python train.py --num_hidden_layers=14 --hidden_size=256 --num_attention_heads=4 --num_key_value_heads=4 --head_dim=64 --intermediate_size=704 --vocab_size=512 --hidden_act="swiglu" --norm="rmsnorm" --norm_place="pre" --norm_eps=1e-05 --positions="rope" --rope_theta=10000.0 --rope_fraction=1.0 --qk_norm=true --attn_scale=0.15 --bias="none" --tie_word_embeddings=false --parallel_block=false --extras=["some layers without attention", "local attention windows", "gated attention", "value embeddings", "a smear gate", "skips across layers", "norms scaled by depth"] --init="trunc" --init_std_qkv=0.0292 --init_std_o=0.00552 --init_std_up=0.0292 --init_std_down=0.00333 --init_out_by_depth=true --optimizer="muon" --learning_rate=0.0146 --lr_mult_o=3.0 --lr_mult_up=0.689 --beta1=0.95 --lr_head=0.00558 --warmup_steps=49 --schedule="wsd" --decay_fraction=0.705 --decay_shape="linear" --final_lr_fraction=0.05 --batch_tokens=[32768, 65536, 131072] --max_seq_len=2048 --doc_mask=true --train_tokens=708200000 --max_steps=10786 --dataset="wikipedia_en"
Each number is 128 + 32 x the weight over its row's rms, rounded and kept within 0 to 255. Layers, rows and columns count from 0. Numbers have three digits each. The size before them is the row's rms in percent of the matrix's.

# v: layer 8 attention value, 256x256, rms 0.474, rows 176-191, columns 128-191
# o: layer 8 attention output (transposed), 256x256, rms 1.11, rows 176-191, columns 128-191
# q: layer 8 attention query, 256x256, rms 0.352, rows 192-222, columns 128-191
# k: layer 8 attention key, 256x256, rms 0.362, rows 192-221, columns 128-191
v176 090:127086150165189148158158147149157062131092192077117186107114070117169143100124102143122161152146145131120118142188084129135042122106085121149160103134167156125106125146170187101130085158141128
o176 098:174143111131152102116130115116134112132090057214169162140118169162125168107119128111123114114112174127156111122129125134129168132104108110062130132128159165155149177107159084147142126152094183
v177 084:130151106104183161147149121175093050096104129107169136127158090100121143135109172149191106145131123087169096092159107143110114174112088079098131129136107066118093153159123094133091139159139141
o177 100:094141107101062160170093122094096140140108145161127137164101142146155148135111098101080151094185113118152110199076108150062167153148155102137093189141148144126134106053183077117140111117103100
v178 087:093197140157143130122112104148144133132115127187095148114143134176196135168229153129138146138139147150133137103152139139106179085183114158083121121076133120117133121139132205129104144089097213
o178 106:096099136123084144092141115110139128101100140163138113108126112109142084096057076158106079160159091134152105174105151113171072138075131077127126136112133161135153120136101040079158102176117074
v179 092:096120103082179131031133141094120117147097138143117119098079145151111098094105197109139129149153083175123078126153090132138109227091148085153134119117123106090101187061126198103080083135132101
o179 100:156137112165133176145125134134180121118100111132059044147154147101177111096131160135135103113124165142171134135134159180128076105183128130186073122074093139164188089174087049121121067094167163
v180 087:101128107131108171135150085096152135108106166120071132162139175165146111157123134125193163161152113145067116151136106133119125176095135151149148050135131106125133148161088122136122149089070137
o180 097:117113141158208074140091099112174134118121088127149113151102085135145131140152142107121129123049116117093101120174097092196122169173089193180154148106144120139157144126128130118111132083179145
v181 091:111129085160138170122132119156136109073096131133124146113165184142069160127119102144128136111170167176070172107122100095103141118070138091125107089135149151134116149159086118112183110111089102
o181 102:120110116119132094053152142126168171172101068079101169174130135138138161196123106083123132080115096117116082132160158179108135121126166125163159125132120104098152125129121094100109105120106162
v182 087:166121076156116118085146101095103088150131120080155088092124109151090150098121061164137135118117126173141128143217134171134070132160165124164109098158161133086174140150158128125065093170143044
o182 104:084196153049100090159089143160083108154100121147155096177091131078169121143107154122138148133139165094184102178082144085150136115127079092154151122098133107139093111154122128105119113132127138
v183 084:131161134142122049109111114161144161117130145153139100120110115111170105078105145114076164061169125082095144092114052112117128190098099129133106124117073134109086146174080078064170191107106092
o183 101:096125140207149189090148117145118112180111124098134108158118129105067101210128194147199163122106127135144178182160116125111149127100096146133115172110153094147099156089171115137150145125158153
v184 092:129175200135109142114132131130140127146104167129174101117119111125133145101106076145137113145090176171188152129119112137184108094044165187171134123112081172099201106105121100142118145106145100
o184 098:135093138135129134141150115144116108139085110124101130068096149136151126153185097104101172103130106101143073136084163120153109144155124123080138088145157102170064128108159105149087112123125114
v185 088:132100154160111127157152147157068137107109088146154092083120122120093143141138089091189134151081136124124119141181116204156143120138127085200113109140149156163144075122184130172115168125112164
o185 100:112133149094178108103168091079126079103119144123117187098162058116128114124119132144108122142129118119121135123115082110045181105149108112068122134188108146117048092119124150095106116128117133
v186 090:212150112136174099112177134191180148128146084207127150076126092106158123081145126092098107130154110146106220154125147164097158128172142118174140177156135111118116134085141126184124079154103125
o186 110:168129208101094115148172187148070084192115131113118091113187141125108083125090090162064167155083032112156125100106183131148153077144136133142165083149142099103137134145161144141122060106123117
v187 095:154177136142073086131139162146122092124138123119147138187111137113126137110152147120107200093125093142163181103163134178127065140131080136167094139102190213154096124158161114170133181122117150
o187 109:120118109131125095158104140066094115098126100105121083109088116130144114136051127162154125117147090146073128114076104180107146084091155139111118097148066082093064157122107170140109140189129113
v188 097:130103155089148106121154108111140113106111122104123112105107103100134157152110113181154140124127095105123103136177131072123154147139095166137132168186105121127116173131095154106084128141116122
o188 100:149192041084106119158129125105148126189159093138196194169151107174165159136138126114128144105123157123107146178152120182152149187117108142150132110133138031106152044140152140138142147102168104
v189 088:111149136086135131165127218167139132199143142136161118097112175117111071123144142132123127173174127073110150100124133125159147142153065156105130182130183137155142161140156198191080101128169134
o189 099:112150144144140115152116041132114118082117122116142125059177076150146098130100123102111148111167077122122051088161105078160153141160160137134092128149083040112120137125112081152140164159108159
v190 088:120111197139143097130158120136121188150119153128159118085133131109062084143139153135146076152188056113099172149097190090113089181123121188067125096083085122151073141169174132141145156128153150
o190 107:134111109159149163090150150158104152090150168108080111182112123131123181141053103133143140120124126107173136165141100152099157103136100114144160097113150113164134151132062124159129081088158129
v191 089:176135116132120163067142125147113163076132136107120126063130125063141168114085117107142163127150150102147105094094105177168138100129044095157113129164103126131131130125150113140174175081160088
o191 104:120168133060135139190119098109160087125186111143098134180156144109165050107171142118136183081112120131107111158101169109088194143151136124130143116141172156119103132082138107177087146130133136
q192 093:189128122100098118111124081086160104132147168110122188087122148142152137098142083110037105180199206104063154125148073188113218161093100062130128094134122147140108125083125138103145175108120123
k192 080:112165124103113136097170141149136079129079108146129143070108141131126117198167157128101137173080147126079155116173082055182158121169111161161127124133143168191171129135121148156093117156115073
q193 084:099125139187187140111131145100138181083077103130115148112117090100111126143140114209169145097060143121139165099171167077072140161164119116114098166137126087089131152159142156128090114156152166
k193 084:103092151085080164131107083109139184065130088130160126147164161074124157102085121119154125158149170145115111150054168147093090162141158076108131124184118062101104095122118142116137133116148154
q194 080:091147098109113091113158111139102135128131153084129126111135132126163165112147147092066116146158171106159104126182062141118210153101095135159137121103092137090170134099157136140157140065104134
k194 068:163121150131116087093143208173118060163166129093145097106136165155127144116153120144073130183154043113113126160163113087169220116173088162167120090103127121146092117172134096096143072160128164
q195 081:107195081099079142160149126123101112168115045128130163147107168144117073117156146053105099143194124143083066159163072135137103079136103126132088150105065145140111118153131137171133174114096113
k195 077:135080088137071136140118140135169095166156163148182161116139117168088107112213146118082138146092098129111143136156121121128156097209106211178144138059115109107098101154157082121148168170132121
q196 081:085133150108147154106169111102142150088020120129150138100098121105136146092162223130107128116134084186168113082126122023068132136121171163140131129145088137103117123114096124069121142128131158
k196 080:114137125120117116106098144126138171109093072131122072148123197118113087151106122108175102100118164154158124123033166177135080134102156123088158118121152116144118070197094133123123147129113136
q197 085:194109067098122077129106131109119107166185120080081176111114095116115081158192086080160152132142118140094135180171158206166119144103103121071074147125162112187118131209133100103115132110151122
k197 083:144108107139131138114121167170145131195107155132101154135128126124141144158139116133088137165127110137150189130206091139124126120144152226153093129134094184130144128133183108086155122124134137
q198 082:092126144116174123143151046109131154090081126178147111149209086151146172128074121121139100158119138124150069170107128140146057136054100149132059114087147161090158134107201182105131141153040105
k198 085:141117115165099093143128078125133162139139129089164173139153159147088149079067156124147120141158219107145115182164189143109136153125118074120152175133120105073077145123118144169146073123155238
q199 091:132149107125131090106138113101163090095116144139063113106128146105088027151133103113125109125207114108165124224082110157184107127068121122166116079113177107100141096125169085143092109112172121
k199 087:159144163131125109096149162138104127137108157150114167166086156138169054121113161145107103174161105062169068136167115163137156138110136181162110095138096176125139131135111121122136133093107174
q200 083:104133132174160082103145134057139156140147094119125151148184125112131010076091159122133105150161162117150082157163072158136098131093111101127119166141124129149139139150116111155146138151147089
k200 082:168142145135119082080136122117124193162124184086121141140172151153138152136125166129129107104220164117203188129099108191150130164187131207130125074097168101158164113135154109104143143136086081
q201 077:188127105101097104067101168129144121185169159124175107073104156122130095152134054118100093105127072144112125109084123136112155142173172162154148154133105112180048164137126059146131177120139113
k201 075:138120101086144101162153207181128136127164181128125128125138118129164058132143072095131125180150127122117192089116133147133205147136113142153139103116092087142136199165133107128128187172082073
q202 084:096096043102129097106172139107138162092067085122127109128132105153115152153143156112142108099089132093088095098100092153126141143149158161235109142136115184128133048138188068164157179137097181
k202 085:131126159094170137106162101129126128144126163123103098099082137103134153126150163091128089194117126081177116133138153151121107083126086101139229043159129142121075067111092104082152209115140220
q203 073:176182115175113148143087170125119062147184145137156140107098166165094081132185093105123158105083171199162114117161115177165128054138118135163150084124100119196169127077124113131124147141100092
k203 078:137117122154131109049079136145115149121110116151045140124107103158132102158070123119125156200098079200120105141099134148103119074116147128162130096175078105136179176053127105167102144133118076
q204 076:184114128168155089129135130156161143158125208073189114104115143109135121086185100167142123077188083126114136161092139029089159130111192136132183109068156157164149131109119134097116138103127125
k204 075:148147125141107075150174107088160106102149160109110144141172164130142106136128119116185135064124107124125124125077142080075168128079195082145108086130145126163122145154125120095137101087089079
q205 089:150155076140145131115070152070165150135125123095131146163082128067125159142125121120149072156124147070153172108170131142106137164074140116136134112067128099139154175091162114139132101170172121
k205 091:114159100155107097062079128162165119141150102169136110130171188145119126145139143176137093159172169155096163135062189123120139175111088091094144086133083081155137132127169049164169149113121149
q206 086:167164117111084156106092140149030096102123161093142130090163212133134114111080143148097143174123145147120116114151141162079112129197101157168104090119103141138159135172128120147107144159080125
k206 095:157198090155083163128154080136072133112139118164156090139138103089109161142083144129145117156148202182087115118150153116124120108156173086135157132158087166146164103178093158123126177132121172
q207 076:073097103123149119116157135157155132151134130091156151116140121145133126147131169154051131085106083076094129144101148145070115154150126121128119153119175151125129162112145148114140160140129199
k207 077:124142169142126163121138115146122108201094118067145075112118095125130183121098119138074103092097122087123201108092226117175105136173121127156117111090166207146093100177141164079128110137139148
q208 089:172158105142114139093123136119161154086233144094092072092062142205141190203148103127124131114097126138093106125136135128152111129201170082173140127152135099134124070109097115157073127170152132
k208 087:114180106131088188088074148153188130098201088104160070111075165096147136156090180134155097109127164115093164104130164092102151103131131069130178099151075074141163158124153153102085085167137120
q209 093:121144160164079143135100085065105093171133147107087140152102116129063110102160075143201113143131120082131180206156205057140128107098099090122093116099166125144124168096150083114109083184112122
k209 082:145118101137099167123135169113102113183088145119116120134104141177132056112196165117126107133121069102113103125180131091102172114132079094083148067125158136096169132111137121145121083087139141
q210 089:109099167146132085187094176154180143133106055111120148090148164153180114227154099169090147157118171159110175188092119129076083122160149132171166119102116075089129156084144096124112194058116075
k210 096:177136219140072092167111124149166152126186154128093163144128103084174101086126122103140191138113148139109102151102178135075130166131156066109120128115173098099170184128140109146100140088089136
q211 086:118090159110132178103145146137127162089127108125079103093097112144103133170078101067140138143145152157128121096180155094143093142146146093119086134133097100164133150098098169143168155144049072
k211 091:142120148122133180139167152143113165047111116066104117062098097107164137110124051111081170162131200141215111142142183135169079094157138105123117183121125098101104119099138166211108072154122101
q212 087:157127147146168139124161161111104029059144098150175132177165107155187158104147203141157096154088191117162115102151077119183135085134135106123089166141112149167151122147154162123141162102098106
k212 081:145129119133160123115088147144159110116104124219123150102126075113046169133144085177122163099120130128087053117067118137157175125102110101115143148167130091169157163088107106173171149146100184
q213 092:092120170126146119098131112139105166090092175112120150131125143135103113152177147131128119123188170137145156170180155146140095085076091138128061107076120077157103140131139099124128093147083134
k213 094:106125162153108127139121111086166117104130138094143141132092124109142064154157112136139162113188138193080115105125135126080120129156147096148119105139160187110111145130132129088169084113106095
q214 106:152071120088161104151108210164129107090136084135149144131061098108148149107043143078134110144052095124105115108107180091081119119106124113117129115178141164124130110071125069178143164120159130
k214 095:150137084066111070083140135145198133102171172124059106074125163149113145156151169122101091162151119092130102121138177074127144130100114100201154081103170143152103154085126153181138153146122076
q215 089:083138164115137095133177159132085152124110162062126160094143122166142145114146142133165133113062102180125175096127119139122120151174158086136129134179104092170140092068115057130140187087106174
k215 098:081077115140166184067130122096103168081155105135158133014081166060149163135118126143195125086098168143088114224081129119161112137147154106123104072139179139156149078169091147139140094162119141
q216 090:157126061163116118185078160087213150177161089109100129178096086109130106111124130116103057128155106164155084145087085149133186155149108099157047148094134142144131137162169153116074190104069116
k216 094:131063143124093157112045092132134088134147096101113127071100086164125121069079154138134179124088184126119114088143132121162070112195142167142109132095123110138155092141151140138124139119114152
q217 092:163116116142125109153113086125131083081094132172145142146111096070149122142114089130136164108151166058094144147132081137126081148136098154171215129084156163119114164142134116134153162069178131
k217 098:146160116071130095181144103177143147147152128147161116152095091124159156107119130156177152145125100162094098177117102105141129193096124101068149126160173143164129167168129131114143158122074151
q218 097:142159105168092164161105123111114125110168143168130144123113196161136108113087181153132147120224085162194193133088156174138086156111154113092135082117190141115106158127136124130128178153146148
k218 099:116172080177138172082120115135107134140167129090123132119125081145184143120177162147078119117130102090176094190086162111121116124072092133107107078140107195096098104143140159095124078124164139
q219 093:080194122107121081131091142135090096111130050095149086091148074190154090106130171127114134172116107180156118118188165134163125108137116127084137109160086120117088170094150143137116132083119120
k219 096:124162111128180093097099167092120196120114074161119179122105137110110088056106175181153121176118180123101154145159121142131198119179052111146125184110128097120140125131099122194132111151150156
q220 091:121192106085133213128130125111118144156112145122126144113133149147134126091064132117157132159103065160170138090138141111105117112148095130104114081140102108173106124095111080186186158159173076
k220 093:145097121156110147100185071148122124138144224158086121107100187094144132091122138120112112162109162156205135095106111121148105100099086150119113088118115176171135123132166156101137135075180093
q221 089:136131128156116172096138103088111131158074135130109180086107166134090063127165141110120094123098129156114137171119126063116148108139098113099136081089137113185114161146201105126127131086175143
k221 095:126163159186105153129111182102146161137131134124120124193116101108122101182108132128110095171098136133111117117099160137140204126099169113050145148147068155100136068073115078110134161104118101
q222 090:135107138117105165108109111180126115153120148115080110155084117135115120145084156097157159131113137136156080108185145096189183138111140115114115096139100098129141122117151125158148111091085120